Weights of a small GPT-style language model, trained from scratch on English Wikipedia: 16 heads of 32, 3336 steps.
Each number is 128 + 24 x the weight over its row's rms, rounded and kept within 0 to 255. Layers, rows and columns count from 0. Numbers have three digits each. The size before them is the row's rms in percent of the matrix's.

# down: layer 3 MLP down (transposed), 2048x512, rms 0.0899, rows 1753-1805, columns 384-511
# up: layer 3 MLP up, 2048x512, rms 0.09, rows 1754-1805, columns 384-511
down1753 102:083088143119086136114133130114122127104140099149147108111084139128077113128109128099099101133143154137113144118149132149133116143105120158129148086119124128130125130164134159156153138128108117117119158136090106134126153180144139154170093125117114121136116182145113169164146051130128084150103137042113094112129140142135166129121102155133125123154140153149128118119164119133128121110101
up1754 098:116117177152129178155149149144116100120184153116112162162108127157141108155135161174156123153187152152109116141160147115145159155147114158134170093139114122109128124093113140117156155143123145181110099113133137133093125135116110139110149140109118168087134096156172102116139155121123136136196100085113157118163119136146128097123119143175189094114109122129117127140149127107178109120128
down1754 099:125136096122138109131107125149136141122106144137125157064158124120129141152060124135166136156111144171139090141167090128138084149123133133118177150139144128115107129158134153159119175166092119130137138115147165121143127149095095115121164159144110143129119138123109123144145103153184098092177082124153116134121094135091129132114109135123129098179100104088094111107129102175128083075143
up1755 105:117133158136114093146143135118088136167145100154123100090113131129132161134105114141143117136122101092138131101138187170110153095115163106108056125117130168119155134146101153115106123162106112174111153109098136107130144163130103144189120132146173106160154114116120180146087130151108141115120123096080148146137090125118182153122077152159100177118145127139164117094184110118128123112149
down1755 104:125129131140143172139117129146117166090143134140140065134139113162134155125105121165167144132107120134098143151137126110104111099128153110130130133110130144092118133115073100123108120105115138130100113127150169113144109157156140160123131159139107126107156137119122117123137111145091127170166187146101125142112154138153136156136175115119122095145109128139149093139119100149158129146107
up1756 109:121118132125140138087161159142131114148126111145165162117106130141112102145113144114140115162158136071136102102106144118148150095162107108122119083148121118116109148119135115173104105110143110102127143120152135142171105119090099154141116120113056151138129149126112159139155130116137161147123136129150158156140118156144102131109123096125127116117140125116116177143107165156140108160153
down1756 104:150161112163106171132139146144115143112135106155092148106131081142141116121108138134134119132092110154130108093153155122142138171116080169146153130119109101128143160129113145105161126113175116168128138134144140129130140123145116154111108192109168148165119152085091095109143116133153124162139055135150143141143125073102155128167127141111125117147116138095154132079155129140153081176125
up1757 109:155157119091094160117155095149134094117075153123189117113170141135122156175149117120133142127109132109150101106133147117139149173126112125171130109108105109118130116209089132114125147117124145126123169114132131113164096138098113125119122137142100116171102159109122128165104157157163112135094111094146122152141130153082078124108129133079114094144115148154125165112196143124097162098129
down1757 108:150117153157128144170142099128083132133132130159154122051145148176130115099119119139118154153100129132139129091094123109105179173164137115159146071128130127139132122148141114128154115124134098102112139104107174134103105100126146085139182127105118147148151124074118142142106107122087138130127128141131142147130142143156089131102144144128128087117120122121162138141192123114145121107172
up1758 099:167135105124095104105100132142112143126146147143080143135155113097126154159095120147152093118184172095133126100140124143110142119164149125086130156149110094090176163154076151131162107124154106124131148186145128124129122154135154129126129123109127101099128121120128118198114146108091157104115126136122164101134100074111086136112108095103113152154147112132120137121138069102147153081189
down1758 103:098101158105150110176103126132095177161127138112094131189144134105109085151102108119138123132121155083135124091119110158145138120142110125103151147178116122134135133153125101134150103166133102112195163153173120178153141137116118154087139132151139122092113152131110112124155142131081130141141155123142158107114127134118116144172087127145122126169124107098155122164179115134127177136058
up1759 101:157105200091162129093113098107089141150115142104118147119140159110114166116132177116127099110144129140096107074164112089105176129125141179144087117138152153110160160143124116128111163146109156161214103173149142101160150139165157133128108134129126121116170124096165128164099124179143143080121133141123115084110174144113118121155088142126090122134154125154140111123100161164120106123100
down1759 102:134111124110132121108105160145077101128123161099183147150095149127078131100129183133125128168119126115156080125105146111174130161115132163143146111132129134116097133161128099152127127150135197104176125109117109127125156137108134150131158109122131123131125129151122150133121137127155097052151154156111132118150128135115140131109153110163139125165132117060123085109146122129109069096134
up1760 095:166065169140132080120104115159180157122139115096116122075143148161137175142124119123097089123139140109177138102118088137110130140141165156161110143113155119080142101131121147144104120185080155126104144136118154167120151147130139116157104115114105113114121170067138106133113144134166099133118124160143143116100130157098106089118135151141128097135128120091103162163131122153147151080101
down1760 097:133110101143137149121106115161103140108116160172086142093155111168107082141161132085134165147168149137089126125081128098114129125135125142116135119141121144102081126096159099094170100164137121172086116107119103113142105153136171139096118141120150105157160124109098158129161115134105117118163123164102157087100100100096119126150131104097127142126133142126155100110105143129152168089106
up1761 101:144130132097149121162128100144150087138125094168120190140108123128164119123164125123068080164120156146152122183126130161118148112156103108138113132151147145110139149150125156145107160084134171129114098153121169121143172125122156142163082142118143117109125125084135117127123137124141129105123156123158138150149163216127142136182160090137148144146143079167136160151132127173145130128162
down1761 093:089131126144119129133123138113116151147105143102142114131077089184116116074155165138118140153128150127107141152159146099101137150139120123118112111094103149126141141105144119129140142144124136118147160138154212155097132108117097129102130105130128109146119077102139124176134111134113141100130112138075101133133122118098145105109111150131115143107139104113123148096140115125133115102095
up1762 108:067166136151149102109149128150114098112185122147145153165131123118094169096145136112105156121141116122143063176103121119117107115149116131135114120145146138099142132123103175133119177105075101134073083122111105160161111149112128115155116103105171105135093113102115107137139160106125144173126135102147141141118125137137117122121096139124151087156128118176131171132134164108146134138154
down1762 103:149145149163169118116147096101132168124143133131121136151146126109151085110133118138179111122136141134115173112143160129110122150176121110104182088107127119112137134101061093112097165113073115133136139105116159182114142139141124126123149148121060098115111136120082097118132137146164153166159110145141099089106137130102154111112111157155127115098132091128148091107123123141174113144122
up1763 105:120090142185114163174111124140145121111139122152139131109121151122101127123164160126156113164155163121100170119145080114138096092187114153110128095141123158134170140092130107103133109129158131126161096157106145141220087155113127164129113137140117183134132089131149154122101114129134151118135127156136120139134135140098116106125118145184181098090145103131099116163122132115115091188099
down1763 108:137134131111118156133163115110147129126129132124137171131125121123132148112124136116163124126123134174110116141130121109125141094188124096106125115124112185135109164133143107093145147082139115164192199169102138135114123186103122117135099116182128145127167133151135130126148096106133116145119148105150121131099111136124121130143161100113105110158138154085133124132114134126089118131131
up1764 104:140109165154096106132101163143086152124128119135103137140144100139084077137155147144160088123133138123099121144124131128127117133176112157137099122118130123104128101165123075133164139112135128128167125151175133094111142128112161114143138151092125107117107094156154156126148115130116149094117134143113106150128109147159106120167097146105127168113145158070091140107119154118138136106123
down1764 104:166142137160105136080130120078098095155129105137164157111143131119109129154118153152149098126117132135106125109153111144120127152173112127125108143153104129128140136123145148137159106139104142132151089118129124152109138125101094134089115123115111136153137129098165124097117121139106135093153127134168127119145154127100136100137164167089132150096096117083121122146100116117124185084133
up1765 095:142121134122109139121107111120175105079128099111145128143144165161096091116145161125132118126140114154121136087118143117141105116119149189118153165158133125091162159128121141116109063139096099135103170140143146139136199137137103134089106135132130142119149115098169116121098122112086143171156144084152137120123103096115158137091117157134086157166111098161147137142137160155125143081137
down1765 097:158136106086147128133075136129145149149125104174133107144149110165117102151142141145165072128126129080129132137156113128110131128141130145139148139120125125109104130102139103123108078129116116144126088149120104100168185115106103136095065121106113071123133143127180124206129127121144140156131113136107149125149104118100104152152120133129105164150100093152130140129138155125128110131096
up1766 097:113129134090127108144118112126140136123109103122139106132128064119159127170078126127117120151095121154128084128143139135122148116115145109103159094116094140100118150144148127138155076129147120155129128112182114099111114133099104133142131130061128077160097108146126109113150106104088095138102123113135172148134107135126138145094153138094109127128143135121147139146157140130126149111134
down1766 099:127150164140155112153110110096144142115163110170088125109146172088138135163151135147092120158124130075106122131136114107098116154095127107120114129128119140123130163115125152151123119142075093132129137106102158119103128168094145129107129143115134102108148159118168104156167084120142158126129168109098140102138144118123089126159119141152166182112140093094136139175120194130092122137152
up1767 104:153135143140163139169114137148157147170101146181122108163130085146143130138176139118148112103113091158143104144116121155102139178134126147169126112128157104090132121088135111152119129076136107146129174160090121105107114117138115149119145178128159151110133082152118107137102139128094105086081143108090098102115179138134130132095132106145160103133103127125124101074078140150137091140111
down1767 101:132102142119162135110123177161139137108114145151121149134136103105133119137131118057170129114077116079104124155118184078136131127134093159122153159096145114142128115127123148162160133136149111117135137156086117139140139133138123132127126127102095154147082127143133130130209121099111096120119083145132108120096119129079123082118117135124124115120174151147160134091159165132149116123129
up1768 105:106111117145185168140119105139167151143131146093132136117116128099093150122136131107113139133163181134141072126092110124132159135133113088143107119124115122139144130089128145126095109146117117126125102169111131113137143149145089164085154103138107130124155112134149128135126134119131132134116158132135144112141147139106143132138138188109116147124127114103175154134108152117167142071107
down1768 104:182123149122144113154123154096140135107139109126157138131112128150140120129158110139145140158124156168135114120142092140159108131109117165147146107127133130092176100169127109125125099127133118126133116092122091122148147091125123119115105143161104137123123098180133119138093143125168139120141135110102183155109118160125096140115159107135116134123127134093160105154118090130100162131109
up1769 095:112118118117105163130127102165117100118122108129125136122124108136136147125131187135152138086118131152129129124093105151118129188081113167143129192199131133140173086146145102130105121142101113110135165149100114113091116126152100120143099115132151164162149142107099153104111113121101070118166108086096080145129127122132103120169153133120137114133098139117117149097124114136117096120081
down1769 094:146132184135110157143128105149108105117144116173116084126107088122121118158111083110165148123142160099138162092105131153117177186115108096096175116153122114099102143122156102138168112139143141161110154091151154096138136142157182152116127111105156098122108119152148098131117117116114127128104138130105120142128110141109141186145088132097140149190139097100113116119097148149121103149096
up1770 103:129105161107099083113161143099149150098114093169164103128108139173088118141115122106103131125110120130096122129139137126083099084135120098117118130158157124169133114118152140117157155163120143096109144160128113099106093132135126127169097113086108146058123132096104145152107127179117136188129124089111176132123109136164115152121091148177118141174109117125096141130148130177125108068177
down1770 102:131111154171118132147144093129140159121129125134098128136157174097143134117106111117171134110109122087137194124130104124154130132120108093160165101131167126154092137106112084165118135128154120161166142111124097130136106137191089165134116157151115112124132101148090123136110103129143145149125092087092131124134105157131158143127134145163148127151161132136140112183171115115122149130172
up1771 098:111136142105161120125093141100118132050093108160144140161150151167118165122163125078133140154180112130151164102101116140123082105152124156176138143151137096154120099131126088140108094151090128126100160121167127145156146121149106120140072134171119108078148166123103155091130097176111141151174122122089146066138162129150117136132160118111176146107143148177146102126109130144147165098123
down1771 102:114128128132104152144130124138077121113121173162122127152139123119123097143106118111119097158133141139119103120118127136141107097152163141150109108129126157130101119113121149134109141115097150135137101132104114108163109142108164113133136102154133117133116111120123123119141140059126159107131121094098126111167126115172133135102151096096110137153151107166123150148151131152117131142126
up1772 114:116124119155119179130062130096067101121113142142121101121118133131142122138150134142124132147160130132136150146116130129122092120135086110157129096175119117136089133096155127118113094159113101110129133147154137153114159129132147080143161092153115141102147162134088195143164163120133114082096169131141144150091122162126153123104153173117159111132120175125141119103157152087131155137144
down1772 108:142133129136112081138139151130140127115119141150162112130117117133138168113146160121149086122115129123115121119106128149116132102144139105103121137121137116126101161102129147130142057105140103118131145123166078099144120116155090164110171174131112110135166109121080122166115109091141146135160122141128088099116121115128123145165136148128156124146156144135153129109150133135138151064117
up1773 091:118111137123148103112128130118090125132098080100126157143149135166147109133121131125151089164117129117142159101094150165083138138165164161185137108119130128127115130137107142122097076116166106194126154135105157156140103137087131127123096160133208156117114156129128129123129109146118159133124113100099121137145136141111113123102130128096106117145141119138117131138141120160146155187119
down1773 092:154128095092139142132116169069106104133131123118115142163165138117083140122117127118118148107139105095094131109132165127114078102130138117132139151103124089154120147125102122123152129150126093116089103135103072095084129130094150115111120121083142155085136147123140156148140139097100163119138142156163100135116144104123125102102104137153128144133108142118085135123132143125115080137146
up1774 076:148139162199132127111172165201150108144134138105156118108107079116112109165126141145120078126132112124126111131101140126113149099156135147115123143059137142111112127136133117089105146139149089128147093114106137104107099132130142112129119134135125131102088158166119075108121164134128106144142101119121096108084129123099148119111138151136121154085137153162140166151150106139140088122127
down1774 087:106170133118174135119150132172146132120095103104156130093180111139158097090105102098106121138148136102099164118131101106122140095075122122163150095110101121104110110120136134150139133103088146157153112186145081170121156084121090136096156149150138133162140140100151114139159180068106134139138148119136129124116134129131106132158107083115168130157115117125119107148122088122135134104102
up1775 095:122118121114150138164158125114142165130122177137151124089139120127136101146139127122135150163125150136099181144132101146095125135142130120126091138124157089117161122078123170152134115109127149151112119126157088134160140109125070104111168187108120120120142149119104162131133117170097116124146128132100146135157159129113099143083092164158103081144108128133133144160140159119115158109145
down1775 098:100127165105146158138140162118126173140140137108145138134069163123134133097104137152135072133146161111141126164139110130163146139142102142142156126138115136146094132127113121124129147143116086134111106140092124065116163158114110149131167162156173122129125091117085069083150095115117112133134124063124132121149096138127157112093113109106126116097138075154151119115132119158076148124154
up1776 106:163116144156138145151088139091093092121105148103098159130137174103141133122153137124137104125113168139131139146125106118128141078115095142145104178137115190105118164163169131112104122164129165158099151100179162097110129129119140163127131078064136126109103138150133132106110128109122136115150109094122138138080165120096154077103153107113087133137088102107138151132135133087143127111114
down1776 107:183105106115120152110169137148132133126122173124128127141137095120125115097121102126136145129100143134111127176127100122121166118145137132100146098138123153126077136135143128113084084145108127135131097078107162118112116073113158138091121074123147109070110137107129163156155186162141096128126135125121141156116119111129127139178132088118172159117091124159112172157122095127134136111129
up1777 095:091156144104149153163151164104124129096122113092161130163120116176138137136172115136159098140105107089159130135115144082145097142126108161159166142138127114143110142150105147112118140148109105093160120155119146130175141104107150106153116142118177126136128103130124124109156128061123150141155150146126131139121148110094095148142102146150130105157140132103124168084140111125135125128118
down1777 090:109131131134100116108090109132088115143121152142100108114095159163094125131112108102119116103137124109118139085135117129124121165104146106094130130120126126120116113149141136108114131143135151142137131145121164125122146176134144124142124104134147149121087142090135095114113114155171081142115155071132135128104110129137090131156139140137127123173166109156082153140119136133151180096117
up1778 100:151088121106084089113127135131139093152116146077129159137114139104156170114126146137093170109111099104142161127152115137102158129163110129147147135127149125104137093127139125110145116137128076088127118147167104112123138196141116126108128127147110136080149121130139164104155099125137111128141109112113141123122146118094119123119174171127112109133126159127154160113089121101160114125126
down1778 099:132108133144077112175098146149152138140143118161091128067129166105122104138108133133147114143118127102120157114103088170129090116111123087121133125131060104133111086133104111141129118161181135155118180160115098111135131141137111134139116127116117157158136155146113085128118087123118143119126137125115106109100106103158151141124166125144139122129134136119127139067127055103145173096119
up1779 097:121144118117140155116168175130165092115136150157133109116134167128114125155156141126130118146189137081136119145186130115109171147174130130107118139135116112140138155110126130149163134162139092147158138131150134134131131125155157123105144163147126146112087132182133127150130179098054109084106148160141156150124141129132129099082114091148131138165124126164122113145156154133156107106117
down1779 098:080139096117130121090131118129146148120136115132134109121092139114169147160131166117118077181122128118104136114151136081087152137080104144151120160129134116111115144106121157114103115138136102144121122105133086098103102161146162133146157094109130163125121124127084145149119156118128154141161125109151111085123197140154113138112179100118154123114096139123170171099137083182141165126136
up1780 091:136131166105174127160101150130160096144155157108157127109145139187112159059128094095142150091129129100095133154123097199140123121132118099112132142057116111091151134124139159106105112072098136129149103119117144154159112124160132168110161136134169143115117125101117146104119148148148151074142155163137140077172130145132157105102197153117182162155142139128091098154061121121105136160133
down1780 097:117128126125100106095151138094107107091098094136110137155117127095127141155128137118137076134115143095132141073123145090134174089138138177150136082135188138091120123094122151127121127144149153112101104144121094072138142145094141143135115138187106154143130136127103145126101109127143141158167102098090132102119163114113136155141106138153177125065180114161176128143115116139122118098107
up1781 094:091134163189134158138116152144130113125147115122095161094125157145121110077123145149101120139107159129153136139149096175165145134146174110108076096137119115145129140094121147137123123128136116109135127117155100103128111129126168101141187111127137118113153179103110116119141124124093102104132157158078090083129132140142140151145148116130143097173133091109186150158148115130116068131113
down1781 094:135102121118130133104151168126143127114108113144137105068153179093151127129136143121141148178139118085123109158127137126158115110132094136139154111124103119139070147086103113109106090132090097117092122096127145125131095133121133137148126108119168100144110143097143134137114086129160126139109124153150112100129160099163122138133133126093076101120097118143129108100172092088097095161156
up1782 107:132128095117128117150109110116163117135123143175127157150170143105128166089109129112101140141144155133135128133149115086112118092123144134155106125113120147191129118099145111142160148142069139163119131153142150084101164119094062093164106140110113149100099149136170118125104128130104144129136130145131126127152179145087116153137121122123117123110134164091100124119123157103119125140150
down1782 100:151123146125141167129143117155141142132140118141118106195175091140151131129124104158111097153149106139175148128098118119142120092150095098161111105145121123090086110124125081135173111144165094103139197091113112124094145138127146118149121160106151106101075116154137055157147125127130100124135191188168133148112162122100136149161152112122152132115119118121132129164135127081139130168144
up1783 112:147143114120127143129125128139109167121093149124164138136140117162149116152136141104116109142078119135106106095094119155138141094152146101137121121131113137132175148177096137116106162130126139167136139086170129106140139131166121075154118127124127150126109112114128136144107110090162119189103129152142104107113193106129146129150134155122100106124162134118120115089114091112196127128178
down1783 107:154121152078115114102163142087126087104121122112112133132101103136146107118136122149168110156132105122135123110143118164091104139121160122137110113124170078123110132085129161095142124126115140128160137135111128096169165106138149126124147148156129116117117104107086130156123136127122155119123143078114138113132128147120124127080088135131153098139184157139162126097135123138098144089107
up1784 099:151136097135107093120137119086105161160098162179092131174124152125088095154156066114137129118148152149150140087172096104152137143116108128128129137128157123131162133151122129141113089120158143136100158135098135164133122085143115123091115114147114151110134151136127122135098133120194118081118131127126095125151099164157132099095135120101133147131108111157183130077147128164111075120163
down1784 102:144154127132083089164153070133150138135184158128137170122113130137151136139036102108090149139156132154113133117116111145121134132116107143152140116134058128140144127060157123110116124150107108148087113101095117128097215133134133112130102074148135117112143169126111117147137143147129115120152137146140102165140123114113141104122098072134105112157095137101113135163085144118142116164133
up1785 097:126125123093169135122155140117127130120161129118137089143151137106099181120073114143112161142126165147089151128115106123102131150110144128147112145115149112180170142137156094121125120166148172096141108155132089119151096162115127113170124175126164173126122113148135165091121119128134099144144134135142116102147108154076118110150141147109152173139135116105147129088116095123106131098145
down1785 098:077148120120148085131109115137097128102151140107146103128154146141146094086118096157154153082115122135147103143106131114135143132124156132146138093145158130141159125138128105126143125140124137130126132139129119146155127151082143137141130156097129098123138043133123178148121127123122141093158146147170111121159101143090128112113135077152141108168114139125118131108109122155157115137123
up1786 099:128134133121103154125102125155143111140109137101106083141128182131104125087093103111147144123149112131089082107110120165160156163087109144107125189111148124120083110116166120126120129130086107111094124091114127142118175126134149119135127103193172138172129147134176096090134117091157152110121140142150119090185123137114153114131148133139103126109165104105093162108127127160140126110132
down1786 101:114114100124090162117161159160171127153150104097158165113141138122100131140114149064136097137099082103137147150127142141168114144163129161145079153108131154126117159127114141134143105086162155110133126126146145101174154115125134134165072080159140118123117107156087125136156125100177153169132152149126162124168116105127172127128192178124163117138168168170115152139082144154159155146156
up1787 086:144128181159166118097140131114120090143121169122142164127183091140156164107119147131132122156138116118117111103156143132127151141095120133103176161150114131151106138111106141136113098109134134147132113124126143097141115145136151093091138123125112123122100143204078107093119125082123165128137113156084169115146131128116083116086156152125131127149114115112114148084151120118134108125119
down1787 095:098137165150117085138174107098142140079154118135122124120120091142107135140108110105109132104119134121129160170094172092140081125148099137136150061132142144114126163125111082085133144118126122084122153199092149143107144126130160122136091185093125125145147137143154103140126147116123157156139117134149081116135135116123140176134115121116109127152161127101101113094105134092146134103129
up1788 087:132139139144136126108157115141126115124128127155128128136136123147129147120099122165146136101096109139116108130114124147102169122096134110102172103084147116108145118139102165148125202114126134153160167076139136143116122114094140114088172108125088131129169130118118123156101101108120107118131135140096119092126162090096142182097138126162143165178125153120138122124099111135179120126131
down1788 094:142099104097148150168088116084120155149132135142134124150139140116088117177123155126100144125144129128153141082139129117171111129092137148124097118114133105126152126076135110128160102154102141069088113138118140114125085120094141113079105188165136140158066124128119147125132109121150144124105097136123130110133097142153182124122128123154130155170122099140128079131145174151092111170062
up1789 109:151124094151101109127125115171137150142166160169142165133155178152110087106152086144140102143141151117080151136115120183117133131173170159136094087154106127160124140115106118138134152122118150098143177117147161088082107129110117158148119147105123107159122111134138166164145114118127181100115140157122113098125108143135084104141150092143137115148141097119124097160129157147093131106103
down1789 107:113152148155131098116099140098148107141138133117097124125150171103130159124159140132103147119109152120143128118115164138145123178138131172139163112126138143123113085136130126128150157156139102102126111160146135112129107143100163128135160115124113136132166142109134157124151121112154104152118067130158119133097127135130090086164127180175140143083132144166155142108115127149143113127074
up1790 110:154121178107108138129087156143112138128117104126162059098124161079142126107130109148175159143115129145132183138161187106122136090089122143120136114139136100136145092101094118119099126144118095157148125118135119160121161133146123142139138110111176114150147138126140110138127117110140125138118109077148135099148141075124148135151138183091101182161144099061148115147118149131091126116155
down1790 109:118122142126079072146123117109171146111158140136149108142107123138135128148137179131142096168135150160177151120138122145115116137098142166147096134114109118155106102131124106080111114163139129112098090111124110110108125124124142099148129150114152143108145156147137116152104090152133116151144122152125130122137147144104088118161083084072149139100137134174101118136139128165093117089132
up1791 089:146138114096130149140133198178123109112154132130167135133133144077131101152096128156053129144115106162153150146123113121070180128154148116160134144121131127178133145138160152145118108144113163131128127092128107095122134130155149122154110136117109097101166140128182123152100130157164081133157082095154103102130135129137170149164179152104130139167125153092154155144107111101132125119145
down1791 093:133120108118139135136134162135111127167130128121132112140143152164151161157107150133141126177190146138137172105145152135155163163149120144175168113114118110126114100133115105100115172172076192146104108163140167111123127134127157117153120144122131118145151139093141144090127116163104122096116119150135132092085122117109145112127148139128196138157102104110179116177112137128153152168138
up1792 102:133145124136092113123132179136139104092137127132178112154168141170161104163110118127162146152133109106109090174121129146130166124144138140115132125160157100128123124120122085131090131150134101159158126165120116135175129116162125144164155119129136135132130119084099168133106125147102124106176138112064098101126157118109157131186103138142121133152120136128144111106117146119155104124105
down1792 103:128136100129133119149162163124138121135134127110168166101158103121135128123139162106155090115127151136139111128139132126124152130107121097151112127149094136095091140148114090133145107109144137129118165105128134088197111121133128100149124107126154143113104145115122124079167089132135132076132129113147118140108137121120124134150119105135116148091126137126118116099123150142162113105134
up1793 095:123163073158121123157108088156143120134145133080141153153108137119109116168142118116113103149094131139112087125120146134131122121115124140110093091151129129137173116094105116153058130106097092106125097134113172123128121143132131150121161121091158108109120100162124178148161095090126107129128164135118151070124130099126133127139149110129139131124088150128149150099134117114139118155143
down1793 097:139112154131181172108077140104148113155082122088147167138160106104164160112125146141171160099127137110124178123102098146121142146169134095113103136086193116154150156114144157110144124176121109140131109148133094139094156113110122138123136148114115120129112130153095141073120159081156165096124106085136100131099126128127104136131136097145110146109099095169126134121106111101074135153141
up1794 102:129101177150115116111119066122151119099143132112147119136137145158121072142127117131155137131100121127133121084090175139108146111116133130132122102101150145130132111130105113153111155138095123156142136058099141108150100157123129125104110118148142117127081142119127115112126124166118129129147152124075120125169088119115131124131133108110137158143137163153158131140102129115136134119100
down1794 104:152095119118148100142175129105140130074123141143104145100074157153095131147127163127096111154149125139098134100114143097097133124105110154122115116129136108103113123135155133109125180105116152160139143109135146076134122151083112086143090136129106144111109164108130117148111157113124171107163168103176133120133130095115159070149119136149085132164135123137117105140132109102161145148115
up1795 111:104116160145130095136138125098101116122130143137111140169125133108140170117108139145106140138138102132086123175113128134114148106129149126104089131058142139162136081139094135087116148102125130122101129119112151145123151119098161171118168117101118120088140162098154153109102099123125112158105139128146115111104088146113150146156097134138092136080128156144149112149115146116118098082208
down1795 108:111109121089081177094123147139092157138140158115109100154129127139125098136127184142133144113107118134083134110144145108102102127136106129151162140110132132132071116144138101063145149121129119096140117124133132147132133109139152134117122134156109111119153138123075137146143082135129100168100140109084119097136126158131116105146133150166142129120138151147134164107123151151133122139127
up1796 099:120117120090151139105113112153063128157102129175101119130113132105141144129150128127105142139108156171113121096108170112134157140179129134106131131137129085137141110111092160124130124123122097095138120125117142146151125166135137170129149096138125103140116110103160108161104132086126117101139119127109153128111170158111139131168152166158100126139118154147133099137137130184143136122126
down1796 101:140135122111108092119115150133082140083091113157106109129105151135109103143125118107140138125113135113162118116107144135132138122154161132133111136134150094130137113164115121152074135116150136159092129108132138116141126165145110133153159185120180118184109116133152115123137145172141153148111172138110113105128161112108117134094138126125126138165163087143129122112107158170105154135142
up1797 107:135167113155146099130153090131108098169134162120130113069145144145107104119133142180144150155136129112120097111129140160147127131128160119120059129121149126177150139123156139166137155128124146146131138081140134149106132048121074127117137130116091118113130113121126135109109141133132106146123107119118110123065165118135169132122108096125146157109096114114149173140131118155099123099142
down1797 104:167165161138129090121112154167101148099141126117125107118141147093153120142192145134156127152121127136114119105107113136133068116145156112120147084124146175105086130070131178112140127110140160122169135134099114136122162183136129102127168127124135110142138142111141123136104137125151164134108128122143160128096135140116115127109098103131099137165111127092152140079135146161102116120127
up1798 095:158153168154123122086144123102156144091120165142137138115155160082193159127128115125139128126124144146123150165119140201126130161130062117139126105129140119105131169087095118136143155091103132120128143111130129140134134138132141160091146140123142128089136167110149119115142163156135144162088134108117132148141123074125086149149148171097100136129112171157148131176167132100088126137127
down1798 099:104125120114124090102115079157153164113137162166106112107114126142166086120106094088154123134119137114084131103129161118114120083137143134144137087118175126167112134103113118096107128142105101106110129151092122144107144142122145181110172111150138140143144113082143109103156121163099138180092150122174141104129131123127170143164156119128125078119142136146100129106147159138068143122094
up1799 086:112140136160105096101116086151124128130128129059143093152144147139111084113098097135116157118130109131137143125105130143136153164130099120152139179121118133145159122084143127136133145123082154145143184107165191145127177132131133132106116133168128110117155145163166088199098130117131124100152145129085106132126117175138123145154091109135130148155113163150123072161133107077146107127141
down1799 099:119143148152131048149106074121120120151150114120174114162151148117108151163084151109141103101129114139176102146133143142147174117108116127137129168124122103108115136132106099130136152176116140106103138153110184108124099143130159142117143128095138134126119126137105145158120108102053149090092137162113106086124118148111149124145079095105113144145132195121114116135110190126115124114100
up1800 104:108100105125127099151129145099094111170118113169132132100130140146141153105180083110142102130141100118166151164120125156125181121135122150132125154149102148119143155119097109115171156143122099139155127135131160119118179140140105146108100125120070081156152132086127156116113107119180141189127127120131175117110138075162145113125138101110123065095153121122096106103153105104122124128057
down1800 104:142117152137108147083091144096120106126136127133165124179159138161127098123126143114156122093111113123154117126168151143181126156108110097151112132136136125141087086133134096144136079114138071104127113104122128136140138166117084134076144160126093128124149164156136130093134143142134125105180135131117134098101074125109139118133163126158135077126100118096137139115123134171167104066149
up1801 092:172129144117157118126127135164133119142138134075135155097179117157125121156130101114161136146114145174085101120156101162136146139117115089095113107123158139089124165157144123148103126158080084130174087162121093081106089110171134151178124133127155176142153108122133076117102119105150175154129144127121161118063138106117108114134138170109133120097079063155179101104121115103157105092118
down1801 095:136138117120103122135163145151128171122108114126173099122123112115171118134136107097139145141171120157153153135141115078152152105157110123125138183086098122160096065140150100124112110160170132143120136111128088124129141104099102105151111092158128097117134129107156158151146123130158106117121143172148132112167121131114147099100141132100145125143165130124125152094142145132120131140112
up1802 098:128150112095112141107152083125146143097100151155097115097079153133144148116108154122129114101173161133116141148076110086120161130120128121125130131107148109136120111093153073077077154117151147115132135116097111124123145112107107138110098144124103120101126120136077061184124099056136139129151151125141095102119106105162155108122094172094144163152138127142153097096101121119144130125116
down1802 100:177129126104169149145136138139082131128154120121102144129151128138118096178126110114101087135102087163163124158174100150103134125119151132101142147088131165121130155125138142121132139130100163121097100109175116145163110158121135142053131117117144162142105146146159188093129124122101125121149119136072142136132148124168111102132133104140096108109149106120122137090153107095104073097150
up1803 106:124112157123117147111124131125091119125102150144197100139149119122077119159064171138146095129107121147134124121118149131096155129144135109106082140112122160139135106150117084173096088142123148146153126093123118126113110118104128112121147153134148088155137133120102142113099112162100103185141117079164097103168099126105108114148128163066108147081114147102165119161119119163077125136078
down1803 105:152146115092121126145107127121105117126107145160133133168120133087111107114125089156120144119162110195091134107160104115091146129161182130097144140121133158141128111132092106149132116121133114135111163152108131117156120140089133079139150146137112095151173140102130148112129115182152139104122153146139116090152105105166108143164141155139141130109102124129164126155112125092093078146080
up1804 094:121141154190159145137077103133074144131103149175178113133108135115127145168096118140152133134142146104180128106167110185093114118104104165113107130146176156160120142126123176125154155149120115140114129139115151128093103109122157147109105110105134136142124145120132097111118122113148137092123096097170135117132082113147135106122142143120114116104106118116141105134125117166119152126134
down1804 096:134145156123069092137170145159123101137163108095123161134121113137106143145097114144182092149158138154118107119153126129140126133107122127082163084102128103117101129154138125136137112144107179089138124168101101156139104100131133115119174101123166147114123112139109100134114115120111140181110132130111136099142135092122133121152152125096212164116127141130187173112175122125119151111139
up1805 117:116142149093134090141111154112104112118151163113098086123141056164134090093087094134121112117124140190063113148100118082083139123153107120169147098087108095170174106151125122089129094186152122116111153127124146132113136120119103105111122112177148147135156127090126130108133139137157103135146136138193122116134168162082131075141126125127130156113090131082155133152120164086139096116129
down1805 109:138109161143077135117138135114071136110116165112113120118160112139075123145077122118106111128113131131100109141104135119119129132105110128162177109126124135107174144159124109152113166090174123187133141151110142151115090117098138161114082126136106106102144135122136142122117097149132127167082130123114111121139137116130145099128108139126143126154118137109124109141144128140092112143120